config.yaml
num_hidden_layers: 13
hidden_size: 512
num_attention_heads: 8
num_key_value_heads: 8
head_dim: 64
intermediate_size: 2048
vocab_size: 8192
hidden_act: "geglu"
norm: "rmsnorm"
norm_place: "peri"
norm_eps: 1e-05
positions: "rope"
rope_theta: 1000000.0
rope_fraction: 1.0
qk_norm: false
attn_scale: 0.125
bias: "none"
tie_word_embeddings: true
parallel_block: false
extras: ["capped logits"]
init: "uniform"
init_std_qkv: 0.0191
init_std_o: 0.00375
init_std_up: 0.0191
init_std_down: 0.00187
optimizer: "muon_variant"
learning_rate: 0.0101
lr_mult_o: 4.0
beta1: 0.95
lr_head: 0.0153
max_grad_norm: 1.0
warmup_steps: 200
schedule: "wsd"
decay_fraction: 0.885
decay_shape: "linear"
final_lr_fraction: 0.05
batch_tokens: 65536
max_seq_len: 1024
doc_mask: false
train_tokens: 634000000
max_steps: 9675
dataset: "wikipedia_en"
Each number is 128 + 32 x the weight over its row's rms, rounded and kept within 0 to 255. Layers, rows and columns count from 0. Numbers have three digits each. The size before them is the row's rms in percent of the matrix's.

# layer 5 attention output (transposed), 512x512, rms 0.419, rows 190-191, columns 256-319
095:088160179149106102132090129118133111189126150115109143151140139168145123081117097080180063142109112167144191131119124103136104132087142184135132136142111117115202138138120132162146120116101178
097:091068114123105106175167094143114154119171061106059124180186112167120099130146138168109141177082133117118083110151118109110133100105141105176122195177092109122063092091146124103065084143156082
# layer 5 attention value, 512x512, rms 0.128, rows 191, columns 256-319
096:143185102163148110125126132166182138106168112208119085159115082129123142100145097104155126116130136155191104161087201103141149109090142057124121115125132146139127099054107132135081095124136119
# layer 5 attention query, 512x512, rms 0.113, rows 192-240, columns 256-319
119:142106212099141121084138122181107134104148173133079123101157144083103183123089115153126068137143156100085160081097126130072109140110152179153087095157154134100139111106152117123106144089148144
109:134084079092117118191135142121148195187146102145152121141087161129120100114127112137120155165113133210133136127125127125148106091097129148094162060151096155057117104109147083170157156223046127
107:164135130203152107083151198144110093057123167116103121060191088105122123177154122115136088094135167060046149088149162139151126191155156148160032121125139140164108158085187114136171133055159123
088:149164075106122099171146134175117169155123120133097142163157151167160155086154089064111092162097072144115167088141086128119102121146138133158128118114116146167127143172093114174160101131086119
089:122184143178123125093142179149172145065093120171111179079107132092127105102161114099122137106120118103095125119080169166132184201108170132112110101140102070118117114117149140161142202110171158
089:138114151112171196141119099128126081070094165139098101088065116139154120110201219131125135119094203170137095136136166106131148135178135124135076163075100153168117119107095171116096168088147082
088:145096119105135161121126118156134107126117179122118140148150106069165130168108120117170118160109052099123106118208044159168147168189150088085158130141115132071108101086091157068096107089110159
091:138124133133144146100136181104183076118114112068186140144144078165130085119114092126120148087124161141149127120195122106184155114129145137169097114143136147122158151117130113123164100115194105
090:140083173120101138083094117075175166146149191110156135097189105122087096109140157135150108104109110120117071158181153148149097101158108155139039175124126168155124148084146154117150135140121134
092:143117083096197123182120161111138162110125134129106137114104122127150141186091095136100127157103125171168094180164149130151121109120144148176155140190151083146099164136104142172130162154145187
093:141132175083168128160154199120127145106129086182104165083132157103127105164118095125114186128183135121139129067095096121124094187092170101175096132088145067089161164145164156142148092160120120
094:149074149090123134094136130084136073194150170155153119134162089124186165091118143160135114124236127122161166126114121137111126114138123109128068111067124094153127103056126128143079091111164122
090:141148085098142074151146128150159106077169099116138110142125108192121105081035124071101134108115138120097181102130093129167140114119128113142106112079110137100108128119121155156124116173075179
096:064149105094153135120134096116051138080104131102116133121152147109171132140107115117154148142148163081098087110154141091181115115159128141112145154124076132133112129147155110080155149140168132
091:100111113131114179165087114106089094184150135075103174156163104144117080202117134105177181144134101123119071105155130133134121136115099045125149099139095138143141136185151153112118138169095067
095:193102104127208113121151138153123106123144127143105069163066145121125110051171128181115115141104141148096137098113145093095148118138154114090157105127112126124114154081093087151037142118177163
091:106172168102134125142127116159084085163130110145130165100102125115122143117181125097105096088181128155212101155127131125129152174077150124108102070107170189135106122131112142147144122101104135
097:130164117102097173099138129148114118124151098148167209120093142165120099099096148090142053119195171146144127152124094092183139169142111203072095176102160135128190075143101163129114156117117085
097:172132099154190124135079177119126067128140110093164150097139137133108172118179119106153118127078123175118150116134119131118102110080198114130142139098083178107136152146112134150097174113183112
100:160106083119114154130093154193105156139132127182103145146083116039060115101144111130133140145107067114125122073115045117117120157104127167134103095144117122169104104066119124088140110186125144
095:155189121153149196101063190191052141086105123078106140146059129082140136076138218137137154139150107097105106097106115110155110128148140129070176111127093171148124153176115153113140118099137100
093:160134093064179163109114145133109119168130116116191151124073154115178050143129127110144105103166037094126128120137110122135133066141176161117178100082158135113111178102114047169125107111136132
098:075118125132109076062114117137053159100093150110103079116141163111064094106098157138141157081044106111154110156134147159094136151117137135074092160112092148140118082168127143136155078108215109
095:122071133116105154098069116129131076104155115110145172104112184138121098123062150143124086145123171172120171119163136196064155181182165155158121106156144116105211144146104226166091159150070099
092:162130147117121103115099142098150109132126102116162147116097036094106114084106130166152175181099156053155092133121110109132146111174209145167140113077188079131103061135154133147160101124148071
097:087177154143132103124131153199148145108106096114155137129149129182098143103156111124145108154092080112103144156089129143164114116095133119150118109149126086071060160192136116097080131137054080
097:098149135158094124098124156117125139070127122136107122154090150156132105097121157115080162165140098153159112132119144086136113207137142076129186166135099166131144113164076107103146151056070140
096:124093113118155137138087129144108118143075081105134116210099125139097134151119101156172206120162103113108182141139099123131099174094118110160113134136119115158120141126084091148158122178145159
097:118115153170145145144201145089138125186132132174077087154163155146173098130152130144144146120181157142145143098112167123184136127140160129131152194107143163155154184084152126102094178108117153
094:141153107180141103160116138132166102130048118122104135197109146190074147089116115112143085129116095131142133108148102147088130128086119211121113143116093140157150163151157091104097120134123076
096:177163129176174101150101126132097195114176085076139157106094139168155135112073121082127123134169104098078088141131107139107151175149108159142144147102145083188182164097134131198143144109152147
097:190132126194147142086142140102133161100155113159104131147128113129102099107114157145070073128144185135176087141087122128151155103177123118135159107137134088148162141098105162123143096101144145
104:137148146089084072131080139109127148111105138082102122150142100136087204092145116105159105112125187057156177132117171147130111057185130167163155129182105108142112135086183135141145038142135125
095:117097089131156198112142138146105116092159090135048140099087152110156113180107112120167074144151100144046124095166145104136142173087122090142077163157158101150135106103073143196120116083149141
094:119145146113143156172143123028204120165120115111113163118066150124149108118161113133141189103093132152148190086116147144149164142111073128124114141132158195099176152146174072160126092240033138
094:145133094089146114121133163140104119094107149140061117098129140173141120063103127144153081134150144106177155085111154167158094117171131231129132086092093162134139150067122167102152058124135115
085:170074113135133052085097064134144109173076159115120120129066148057175065133168123111119166034085146149122128100133127149157158164166145115160137134149126112152152150165179034148127111226096104
090:146135170103087105180158057163166080150138176135132113155205112098145104110107184147104212092107093130108157108094152128152130178149170117164077106139138136098109168149171212133106134132170115
091:178197202131097076084128107143096106114095129131112115170138177079152163105091144108148184130099110083104056154186127130139157106115114121163114150142102136172183149131161093144176177123198089
091:115138123083170122150138145094096098143128117135117135087092121199108099136087101103127149139130144104084149231059148158143108225145119140144149103141115131098166097172136157159167157109116120
092:107146186183098139145121074110179110131095085097056166160103148168074071099118158128140171162129076146178167131179127133140140084096087090109219136180143101125149124064177080130157170162166159
092:128129115177147061135144153103107150147143086082119074159120101165102119104143149156178114129124162193150127163122090135154123144109103144121129145082152148139089117119173181116163217176176144
090:074151155095161196105148121119119133144158125131076181080138165093051146138121174101108135113157129130113128089141140083112076134122107165123142134105101133145116131093131077095122175072090130
084:179092152156117128105115078128089195155101096111187101111239078085079154119138162131079202144106107176125122149113105129188148137197147146097183142128070171153080114176097133141071082141126072
097:147177083176175115153159196140117136055101129138129112087142103123131132109163132129240128109149086121063140121159137134155196182136115131174130157110148157128132152106172107123155123165100139
084:145110082191116130104137123107136129197102159143124152140150129102132086131183068167134107138192102178178122158116140164175134153088074115135144082144111074143109102133148179139170110118087124
087:141136132059096123137102102039062170145100061078150148157186107120126057150077154139132138118121160161110155156151142136135171109124127069115080145143100174155109116179154114050121077150080132
095:086155150125112083093189176108166078079149156066143170105100116123110155131154149147151107122123083161163114054177128125157097150169130152148146080167202145110181093121133104170147174053069096
094:116128236194129102114141141171149145139126110146059122158173155174128135141146162127060156144113171080094175141171061149145122136114102080156119140129123172097122104193113135100120157211043121
# layer 5 attention key, 512x512, rms 0.116, rows 192-239, columns 256-319
095:109195108133132133148145147201112078116107062095133154111096115142143126143128173167127143112129130111126136139098078147107138190188106141067200081112097167149118170098066146123074120120142136
115:116094168072139147173078121060125162174123129108143101125138125161102133171122105122125204113117150157139156131154137118160108085049106074169167210082149107166118096156141131129142153130122104
124:121146095123156155102119121138116135156139074129134123121111138079126145114184142163151039109139140130098153127140114132155094104156161086146092121122132139134101134078130126113113132040200132
095:173103121126088088183103098074077188156120118086132164134109116125152122171095088124128132169113092137106123207143226153124120137133169147133120072162062114123162134158165106173138151164108153
097:146101126103077099104126166124069196121141072168122102092111146113171200102067145133146014129136184148153110131118116116167093121159140148088160095123146130146148155124113147122141074060120128
094:107115164101119140121143149074151145133134149156113127161139103072095146180154091157149071092126172174099166146177135149131098101134095162112136142167057121127099181156061099103095147098152148
099:143163131088164129123127093172154119149151132143159076139086162138096118107187108115124086116116127121116157172105200163153129099169120176146108130085178133085164107078106105132133113078138118
090:054071129117169111093172126169134153153189133120089142132159120103134063127154099102138071164140080125112124170061115113106115111146150093122125155092197201152129148137128165125152077137152126
093:136076165139093115077164157141148126107115144137078133116152136139126101167125118136157160126144147119091075140155163068169098127190142128184082183114153163178111118151199167158092165143133135
091:143168109119128141084117116111158135141103159144092078187132149129131103101143114123128162181117125124124134156110105095114185147138154096078196108144113088149142157159183136172121084150135109
100:115092072143084134127124143145132123097146169115135157191176107117084053132125159065157166163136132154107136091101162165197153105111091108105136130135145143155091095151168160139127180135148115
097:113136121128152168163101145140143102176134183157133136194105109111010135146122136145128160150106151112165142153104105089113125131153126127133102172127059152111117156173132131146121125132100138
086:156093123181078086112132163125098121079179149104121215121202111182133104121095080127134177112126122121122123160100176133168152116166120172134149081126153083091140187140163117124108104115075165
093:108143087157125138151114120086176152111093104122116188094158075131102082168159153144088105116105113129127125131111120147116125145135170120091085134115104118091158139157195126082118107081156108
092:100095160106116155151131065094143140113092150179130117136152164136096109183164089077110192120157135166213106102135144138094140144151156196185108171089119136113116131130086124086138044196075148
093:122090128151069099092146111056127133125102115087136106091187158109132156058161067083124137153110101155154105116140118146072115143065132118145115134088143110117112145197104094159133122161091110
093:151153118130120128172122127105159159142060176116110173171120165125078074134114146161152170128111044201129087127158120133081090160091118142169164114096103071116135161239144122113083147141070125
103:120120136099127140171162102125118153137156166169149164176141122149137112118041135122128209116101158140131114143131143136146145113122133123147115100158189107174123160147099081115135130127120104
100:135136113137123089143140118149129127123118107138104108128126163115134077131094127162123050120169096102133113113146131169136085122153109100067142088100120093183084168076167154059128122102128170
095:096104164131178144131130137123175168132056109166156130122096149155128103090123159093107214104144106159155146086168167144102192105050135206175119157123069083194187137106131130080083128118090125
094:095106155110080133147174158107151119105147149101153126158135134141138072161109144132119186124099148125111130124090129101130169098084155150090120129167149167130128165133148118054106139131060107
092:167147143156159122120168073101140110160148061169105162096127152148129115169136165176121128123149110112168101096171167118077156147133133094130088131105200171095092179095116139158143013144145108
094:127095107140122105141133175107210107135121151086119079193111084117102126167110184094156142114146116162122180199104157150138111111133127075189131195170140115096141086096114156129107156126048162
093:140086103155198095139180133106088139121108102095095117125068115195138124105100128111088153140167080171175098130137112164115175121093104147135139062109049112072206118131130102165125114107106159
087:124099158115118108106162117101141079125120163141175111138168141125185100131105149132168068122163121138176150105161140162144168090084097130110148099086146092160103092142120135162096141171094100
096:168143218104092149104092092073135117131161119142109119149078154143146158103177168170173087130079147097160131137078094078170175168163126204089130125091093181163123185203142155096098089037075132
092:161147079080168147153137099139117167125126109138109126096149186140178173154159107120148111086095131131153132131191178150097103109117145075159090151123176138119074109195146122146068124157150149
092:172162100159104091162150136113121176172110122110214129145156105090156120132080151101098144166136136156125151070083150156062155080098162128097120117126152093128153130155152161189120120078148118
094:107151134111147147120046145131149145113093132095117096139110128089122140125130140126131164109105183086161155077131091068212118101144124152082169129163103079204128079102163079176108059136091124
096:136099133099133121092144176095123171166107108139104135124116162124161128112106134103108193104128094126129122107139176090126105151136158121188177137106119155124125167145122155130141101143161095
091:102166150117070160159091178109114135125046042170133146128060154097119110187134102075185090088135186123124150141121201149143100099072186196081178127100113116139141172128071137140112168080106090
123:158116164179069169175132082065139170147103152152111131132161126116102073187133093089132188151081116173163078120130122117129144120112128188146126153127125154115124129172173124122143144174079126
134:119142093137097131117151142143141082109121100145135126101144125124156127120123125137061002113147153101110158144097141157142123140119150124147129109143136119121107120079098167121110059047160121
116:110075144085153081130148130102106146197124094156100124180127124110099174062138069096124197198097069181131114099113088086134142119094071095080137194146150065139161119156108108120138155198116081
109:090075115128128072135137102055112164158177139082133148094140128096143134179145137119135110092088105162121097180133149118164100080047134180151058136145110164118169127125143093104146132122108099
104:122137080100173139160148092160122143150146093086160114153109153185141127152124071125125087105140145133148135135100101126159101112108101144094181082128145123189100125086110130108130099136102088
100:115067167186103137123099089126073178140111162113157144135187130147134110146097158125188138129084107144080128126099140106103127146077119128195165152061158094141139132173151152166139149138153154
100:142140145144091090089140176059153171132111171117090152114092126066113103131114139130108167043137116166121096080154075105161138084178116166133122105096104107112140116131128128129169133129109144
101:134081135103145077142076149139124153101180145119140102101166095103076119227100114105159240109133162151170137090117142074181162136117109144145114074122126123094122133130128105120093116149115128
089:143053110143136136162120153140135149135138190131111131140160110167088113064105082142113160171138089156174147183142097045119123109131095185092159150075110103203124099090188119114156102087137103
092:131122162075154127072105086109090059111095152135136077165150103216166096091084067149168129151150130197145150130097130069078168116137147142118152090145146144129103175187112136081123090086184151
094:150150114132146120165102102118124124083082144102107154167133194141071091155112135156119177080130092141117136121183092091158114152101111128109135058160153078137170145178120112140170097126125099
089:195080143171146062120066159081188145115152179135100094119143167102154122142133111125092080139160193178031159182144094106152197149097133129159131173165109149148137129074192141156128169125135132
094:154176102077104109159181137117145149043135141134170149136147142114158126111143117148118151104139106126198077162085200111106082098112078147189168160169141150128124163168073074110167115089141181
092:199156162093095108151143130177125109134150144088152063074147119175133162182107130156139127091108093200121119146117086142136165148104143148107172115134179130140126128108133118147118148126119139
105:192188087105155114120160162158122068158110051139146114151150091119131145116128135151111099139118081155109120093113114143145100158155108151061163116146149078097171121126066159143121113109150168
149:144154077143125094082177113153147079150142096127147126137089138135123134123165121164104000141115144113145153117093092161143115127173127149084133106149114143139104138073056133142115120010163117
094:171073108149111157123132150118136170152108174059149117129109127130188088112083134088108126067187109149121087124126138122104171093075153158145138135174090203151103150088178160171105158184074138